python train.py --num_hidden_layers=16 --hidden_size=64 --num_attention_heads=2 --num_key_value_heads=2 --head_dim=64 --intermediate_size=192 --vocab_size=2048 --hidden_act="squared_relu" --norm="rmsnorm" --norm_place="pre" --norm_eps=1e-05 --positions="rope" --rope_theta=10000.0 --rope_fraction=0.5 --qk_norm=true --attn_scale=0.133 --bias="none" --tie_word_embeddings=false --parallel_block=false --extras=["some layers without positions", "local attention windows", "gated attention", "capped logits"] --init="uniform" --init_std_qkv=0.0459 --init_std_o=0.0 --init_std_up=0.0459 --init_std_down=0.0 --optimizer="muon_variant" --learning_rate=0.0106 --beta1=0.93 --weight_decay=0.008 --lr_head=0.00966 --warmup_steps=0 --schedule="wsd" --decay_fraction=0.552 --decay_shape="linear" --final_lr_fraction=0.0 --batch_tokens=[8192, 16384, 32768] --max_seq_len=2048 --doc_mask=true --train_tokens=104100000 --max_steps=6415 --dataset="wikipedia_en"
Each number is 500 + 40 x the weight over its row's rms, rounded and kept within 0 to 999. Layers, rows and columns count from 0. Numbers have three digits each. The size before them is the row's rms in percent of the matrix's.

# q: layer 4 attention query, 128x64, rms 0.405, rows 93-127, columns 0-63
# k: layer 4 attention key, 128x64, rms 0.415, rows 93-127, columns 0-63
# v: layer 4 attention value, 128x64, rms 0.493, rows 64-75, columns 0-63
# o: layer 4 attention output (transposed), 128x64, rms 0.314, rows 64-74, columns 0-63
q93 107:515511525445523570469475469506490520533478498523456534537514422487455574444541506560476507445471538488427433548527475521403459558500476482509504462538527521454512496463610530522535477535481473
k93 113:489502556417481545487554476526491491520466496555547478494496456470455501465454542498472538473525449521446369538425485485427457463494484539490469507518529518507518478521566573462515584520512476
q94 103:482555490550505428536469476466466427505544563500533522514519539453443475511476488497507496432510470476561541472554451588535377475477481542557483519500425496492496471488548493515492474516476432
k94 094:497545543520422460471445516494541498509508472476455545516557540451428532445517544524446511516489522496546550451517488540548469476488444489524647479465420492470490487500519500547480493485503433
q95 103:422468519595528553487542558545484514535478561445442459442463464476484540461568512517464533507506447499474518531508451558476540554485536449513491483538499530496442474520487531478598483557511540
k95 096:436461499456488484479593536500495541484470503540527433506504510477518520533561521503508546463561440583467543477516522523495490519493435547520517473466518514471413445508482483459629523506558530
q96 104:485487506604524566532522442520526460433496558501485486444472505558452464459480461434429480513436486501478582460469505538557513448472515507463511425518503473535456483451440512503468547487478536
k96 104:446481576551488449538594497532491490460456555513483454447497510510455474534496493458469521380461548427458539512561521513523495456487497498509532460517498466427456481548467462544480537523464534
q97 099:486519487446520596493457462437466457449468514553537540511516485561527559492447508549513518469468534503480537521524546517426525593463495507579488458466475500463533546485556480601479477512504474
k97 109:460514544482525508524506529446495500491517499498588556542460485531414593433433511582559520469503523524418496485510471495434503489525479521524461542531514451491533462493545463514441517430558497
q98 107:475564502434567526562470466493498510480520446497499464518496489508517507500475515536422572482448494509441426503458537446456508548460466442468539467404457448539495502435490501508450510575515549
k98 112:491577460373525504486524511477486510495527450507495459459527468461489543503465471524422542451530558434507497583464516484510510519500508532533552501471512455531467442386554507502457536518503523
q99 108:466475516522555509524534528545498465464516415507553451459516495511535456481476543490521544557554451466521479459511573480435558496510532498485517452430399485455448536436559470494532539543544519
k99 100:493484493482563517539481535514492545537583475500556394441522449525541501481469512447517542487563447509515509514494504483400532526561514533513442517465432507494491509420555504518528520428541538
q100 113:487512556509503541477502505513470522435481589506556530437460491553573437486515457476460530573588498509491479506545551412511457573486495489413508532464470511509445474487519459449497516465477495
k100 096:474517464494472533562505503446493506523441576507532502504431505545526416482460490512496516525562529457469513506607471505494469594503471500393486524444480447438528510481497459511466448448486506
q101 116:472447453452478593525484520472484492441560509525517533472488452513484545541509494487550547442499522488579495564515522551471419573430490502521470545401471540525516487516472528534512488533554455
k101 113:530506500453405549463469552423479507529511506518467536503513438537495587475519521612486505489504564413487572522554483597450510477500522528534521501492484519550462516525526485499521455482508499
q102 130:475545484490459510499567481578444518481485506496548497494496474518492617511508549471547485484537543483462558498477431572503546541472461455540517563570560563492526463493502548425490514440479511
k102 108:460513463459462450436572443534499508435561504532535525549475496519529524523594526439526532506535560558551534500547440480503538501471460469502486498527551579453475484443424479487516459471489480
q103 098:494539432453477493485531525476450494499545511541533616581503472449491581522512556492507459437499514514525546475495560539507480510478473488533540528500536462570591575490526521557511493464545511
k103 102:558575476502466474504530508487538496512537531512533533564449453436511550470533506498541509470516484485537515446468501526491508502566515484451547535569533514572597597547494546545490460439557480
q104 086:500520511534430435477549475520517520492456464424515469530519504465533519479430537498449514511492549414455461488545509511494495477564598484567475504551492466462385469521465492566519462500497486
k104 087:530498526471545535502470528533517594457511491414540475533553533462487550455470548460533490602461513525518421452463556504483506538483510450459516551477475466583475509512480485485518441495571466
q105 098:546531554500463513472378514507477536506554493476523481468461542551499468509468471493474442491487421536527530450502553450551440477477542546501434428491491444507518514519448502530442463428486554
k105 092:559579550592497427533479530480438487447477474468495531518470546551471448521516509525459493473515517531607472503544507486572508483463531502493463442488469458512513525512487523552512464608471518
q106 099:472513492535533484492498508519547445453502512516504568381505510582556486554429493486472515509489483518479416438463504426471484532483455453456550463483445508462524449491524477587526487543516530
k106 125:545478557492439467485548533518462514546474527462508488487530530494549513539491470544477457454577540456407478467539500502481471459554440492475496488461485495381485507460540454590490518571523522
q107 133:487556448442475437506541496586469501515510494474524499538487535502585491564503560507528552515478494457551530397458457445470484519565524458514515554498578551504496542475510513515498469441548544
k107 103:549493548457397450476557548511461475481457455455565506527521487542576569522454555469498502505514457467493432494463526496453560442542496462540514567477552518496468498470519503436531488441496483
q108 104:507441502487446537519472476526571524499494452591529451476447506534487517471458494511478517517507453481472512588494500578458531453493562523429384444511474559458526547552529512483458493512499475
k108 105:532478432523552509570489503530518530535502463515545475533461486556562587446486508536479466471475533469453544485446475609501518492528510496542418492556437557498445480552512561520506545503481520
q109 102:500484498560503516534563449560505465433490552508486496512495471540484509472466458460541534533515488493527452428628530493487509529552507475480492428535455556465524555489505440444495584443468521
k109 101:447442480621468565564513470531463480525568467489508517513477469567470520404465530528538502521487507492479491482521439483539501476600457481469512563543476524496465446519479450467482490449489518
q110 117:469516517515528404441521503469437455567476513492486461505515522460562504620512563488488533544461554548510428488479459444491482484456458449496524472524502497459523507473533500509560437561557497
k110 116:471517505591490510423539482463478520538489468483447521479557467465543532575551521481546467562453442546498472460468483391505454488483494552511529473483530508492454468486506527458506441508564419
q111 110:564512563575557481492520469512495504453514503507495520437530523511449536530385537436540522477465542545473429534501539477475434541420530470473499536533458467547535499528547533535506479489435489
k111 095:528572560500523541447553507569504486533521542526444506487527439534479557538419509444457509416476558548505534532487519531460442522492507521506534477487509489468444516515458541552577450455483440
q112 122:528497525471484451544505542516544531489492496502519486485495514559544495512553439523443495508583456494532598513472497562469488558491442492518515530513574484570452580478462492496519559454474606
k112 103:506489428464454468550528546476589487519496442496474478508469472516490480513546466467531475482594507521509566536558499510523515514426483474543542522505510489461563507479450399551553497424520564
q113 103:494501506539473498529498462518523524490502466472543418497476467531529502532451497512439457462467481547477476525412435603500521477630509513485483479483489546524430483547422499537507442496444501
k113 120:561502462486545503450485507552531523480509451459520402538530514522464542540476574592479479460445590504503505449512486580572479490538538524500551458528505520524441443521526440487513489492527507
q114 121:451536514527492528504450448554508438453506515474492452508521503521441461456477524441513550503404540435442559448510507463523462469463558503579461431526522505482461506497482498474405560513489466
k114 104:482481602573522489492492499510469526426543518485535472489446509504484538446523564433467550498463557464518442547494538532522481535457556427583495499512526470493474532576500479540434490496443479
q115 106:579474519490566535519576447438506473457431438520506473528579495503489541473497551453527473523478515509462534532467438570522580481520440532529507552569540480559502488485500480444488530494471460
k115 110:500484560462592496449554438487476464452481498550461471497503521489500466551445513441543500582432455490476496494473497512510489483455526501524425492551515509549562541465479466410455575542491468
q116 107:459507541425480491453437418512399480502493562501569519528492496477577494440539498491533537531441477466572480481508497518501561488540536490509449510531552499500492455539496528459475547594528533
k116 096:513517542456483480495554488452417498515527485466517494583495511463571481520543546533509471532502518570517488469544532524540548501614542466454425494473521476419518480543459519481560515549559484
q117 125:496541497514510447508535475482447480529516441518624495481562467554509603533465569494523519466520487457552514484492533579441449508470442506558509536500476512513515552423541505488503524449520478
k117 103:532565487532506433467536469489518513580542420508528497486590446516544505484556575510535502519506491496546523485521485519462464449500506509513538502475443578533538550430581490515453523443554469
q118 109:512537577513517476514523496474528524492488528529545500497497586486520494506462504503442431552559491513462591519479465521504503510455497472530514459435505503417530550470564505609588425502480491
k118 110:485515468534475489553477541487528578479459527499577492539476556565484556465446453539535459560535501444479573459471508475487502514512467528550558490505541445411504489434551531537549464444520509
q119 083:551493445484475478505507570451589495505452534482419507463540491529476581472461455533521502557517523484528493529533521513486576471459451468505588558552522497567516495522445551549541545462512489
k119 095:519432540508508523470505570528521468513491526524433542466508538491552521517521447516521419521477532532357532458516513451499457400514478470480453519501540471554529519472447495521515558533458492
q120 098:491533535485550491474382474493543503523495556498461487531552473517528512450502479540505562513465519479514422534543545464427523502511552404512502493529531523528532558538535490522408525585487474
k120 090:527510498468550540514525482498500472567525492501521454508475522485481578433446496545497456494546521556374462503479570520543470447570484405506498520473522453462539474562507516478475556475526456
q121 101:501497480472533548545468536483492469452483468543555471529462545518480480453478482512465491481483462543523563514486530652482476565532573506550440461446453471538473519423534492542517481460524525
k121 106:565536566438495487507539565472492528453483477524540476520449488524461538437431501473482574419526494496481536551469505594465523555557540506584430497528475488506531481474536496502484534461546503
q122 113:489561450466549501521572492552477411479481495508471493522496537489545450543499539538486526539505511540485584435433435535493542502542483533458558577506577548510500497473557503485453464431502481
k122 123:497530534418535489520550544549515429495497515493459484487512481535511513516450560447484576467471463481469488465460493546473501506442489495517505532513524584526495459494552568467381497418439459
q123 102:537500522495575545528462401546539578510462453481543480538529502558559533551531535543507531515511514509478489505462529466466496513491465453503484479449591487479499579463561528519410434494483505
k123 112:519481498495545490509514404437483550438484494531598470473460512544436555506440501459556473543578473396468487533482496536485547480436504467526533527487525477456544502491543529473449494472474514
q124 109:608527509510571449517489423479486565512499450494541451480534544493516482537431504473533486500492480508527519542463491561509515487563496509493473583424523524528526540462503520573488411481470433
k124 102:607535520472546452518487452490525491501446483473529433468570520599484546499412504491475497535479524485503543509455533567573502492494536459512566497465485524495547496417531532488501503499530429
q125 110:471491498436427437493546498414489490538451535593512563510525585436533465526526515491495503525471573492478511546441490493556520477473464499457528566506562462531552474512479520493503494582505474
k125 114:501474413461457537495513491459533493530461544499480588531501510416586513537518445459496455504445534488508542477490517513547484580466586472538506539530547474495567542522458533541484457486467447
q126 082:516408432525515537529524566490506520495495412494419534412508498528490511464456505498461544482495464509463500493555571521510535572533534509487476530539433441535477483514431501541422490456513529
k126 089:529473494420563457532521529425520520498496504495506564468493531458508511427506498443528535462486494553506531514546513556515540558436452453464489515509454494566570528493434469570456484533586537
q127 096:527478478522487499485507508470500522519433535483478514466457477526431502535559416489439468509555545448433509554488497554492452558525442512550442429473470462493479503420537422565541479543471497
k127 111:538428521574445491499531469470501515492423516485555470472462488493493538546568479423479518521616475509453423520429492535493458530514470517490473497485459503445543545495482437544524527564530504
v64 102:466441499505496514489534533533491494555487559476496491561519575522510483437458494450435557556592495497445434515544533434483465516527502487543542512459537488548574521549479515462453542550506430
o64 096:510536421566502541456509458486394520463538403565549513444514469502507488535541493448488488479470525507543566491471459534486499499451469472509405484472503532447448485479520458508492510440436499
v65 093:533449490456384487448449502494448492456537443440471490499548515588496529476485464588473474550520477522563571513480501480478527507419546495506495504501496552542474474494500452548542468528502438
o65 100:426464600463533536575504508471522520553497481555477478560411486426516535508507516492540568456497523470469512512515542554516482439523483434527545516565440448504488542483543482438518490492504525
v66 105:548517515491549511533491445451531524524541555556525456470487518549573513519489486527564493480448578552517513530493491418537494435579509567541455482569435500511489491473520443539501447533448525
o66 113:448517507464437413526461540541556473536487524455480497507477513501481428508546540581500524547458498474497536483471485519545518493423504454470547464411530447499522501529482501520521497449611438
v67 096:478465489420549465541475484444468488431501423545458609495449469577511507495442502523550470473498431521521488499509534488499444475516505519509517549471486532507447557522421497534456537461506565
o67 095:563472566520470507468610486515519510568504502450536446498444529413433474504515504503454499543460521550452521580514512455548559489494460531488540509533546492465520462481582539527552476518499499
v68 099:525492534490495583495463536552557511472506481512489420563474548578519488510472504448520545465484533476525389560537532471510535526567467476503515510495552466522396496546445473491540511552486517
o68 106:505485465568464459503571540425425495494513395462460548445496524506548479520543528578456503482478512535525524498541496516448485547441505427536493539539458508497543529524549448552460495505538457
v69 089:496520434523468486514568467479430497493507484445577462437561567511477445422518485516496488442476554456513534510463511490520495584517511580520471542498542523505429484549580529464508457496529477
o69 104:550460572499544441517409553463521522489494471496470516520425426503463541581441504527518474513487454498546573497477446584432561421490501504511482484492516475534512504482483444467467529487487525
v70 107:417478471481554469519536505510554459434613548443519509504526533431548515541534504521525488479443517508479473507482524488537521498601533443531483537455460522467479507467471534445443433531509466
o70 105:567531505505452548582436476515480514538471496525509538495442536545430413515456536502499429553573498435476518550547457500477490559456509499514548468465551500528507526493518400499516502478480463
v71 109:501508467610549510537511511551638536488523507550523510471515534485484472547560491504497523548482517505490500530539555527476431470527519554507482515577436512485515572504531522506526545586474509
o71 116:511489505499421469509497445487491460543520597514489503485516513583436512513533595533477515494493494482534558426443410540516567573494481492459501433491519469524483472470462544535452492498554485
v72 115:541526461550489554463509514510504498469526428448479467491505545492445436455473561506482532537552596458538501496548511497546487498503561553443450513520556541522488578495515543549544525453411492
o72 113:474456523549507476549442530433510456575499510559529499510514459495476511472551479538457512434437440516518514529484456545472547495451458507533438464536472489495460475472409432491470404524553503
v73 102:567529471434526522481567512490479498464519439464536540512539543491509540471541550466442485510480491459579559484539460535454538488517561452499552460474582458585473565466510449478509440484498505
o73 106:462504569596571507575421490526494484574500473515411535451423469560510499526534467499521514499519460530422486469561451503495488519463459519517526508536480490504504488508465500501533535599506527
v74 114:597513495523474433494484524441456540571489455512478522531477491463414511522505558528475487523506515566524459447487557518414504468501474541471483454593522450493484556494452503484579513488458468
o74 109:486475542534497474554479459496568469446515615505495558511482530525589557483506452499434533464408501472510514523487529486513530502462463434451487476486457523469512445442479551563489512562527523
v75 106:507495503496525566549472479496503545513472542540539525559512582493413476507518572441494557478456451493477588460526515495543448483491496475456485498413525501485462498426442424469451494511509448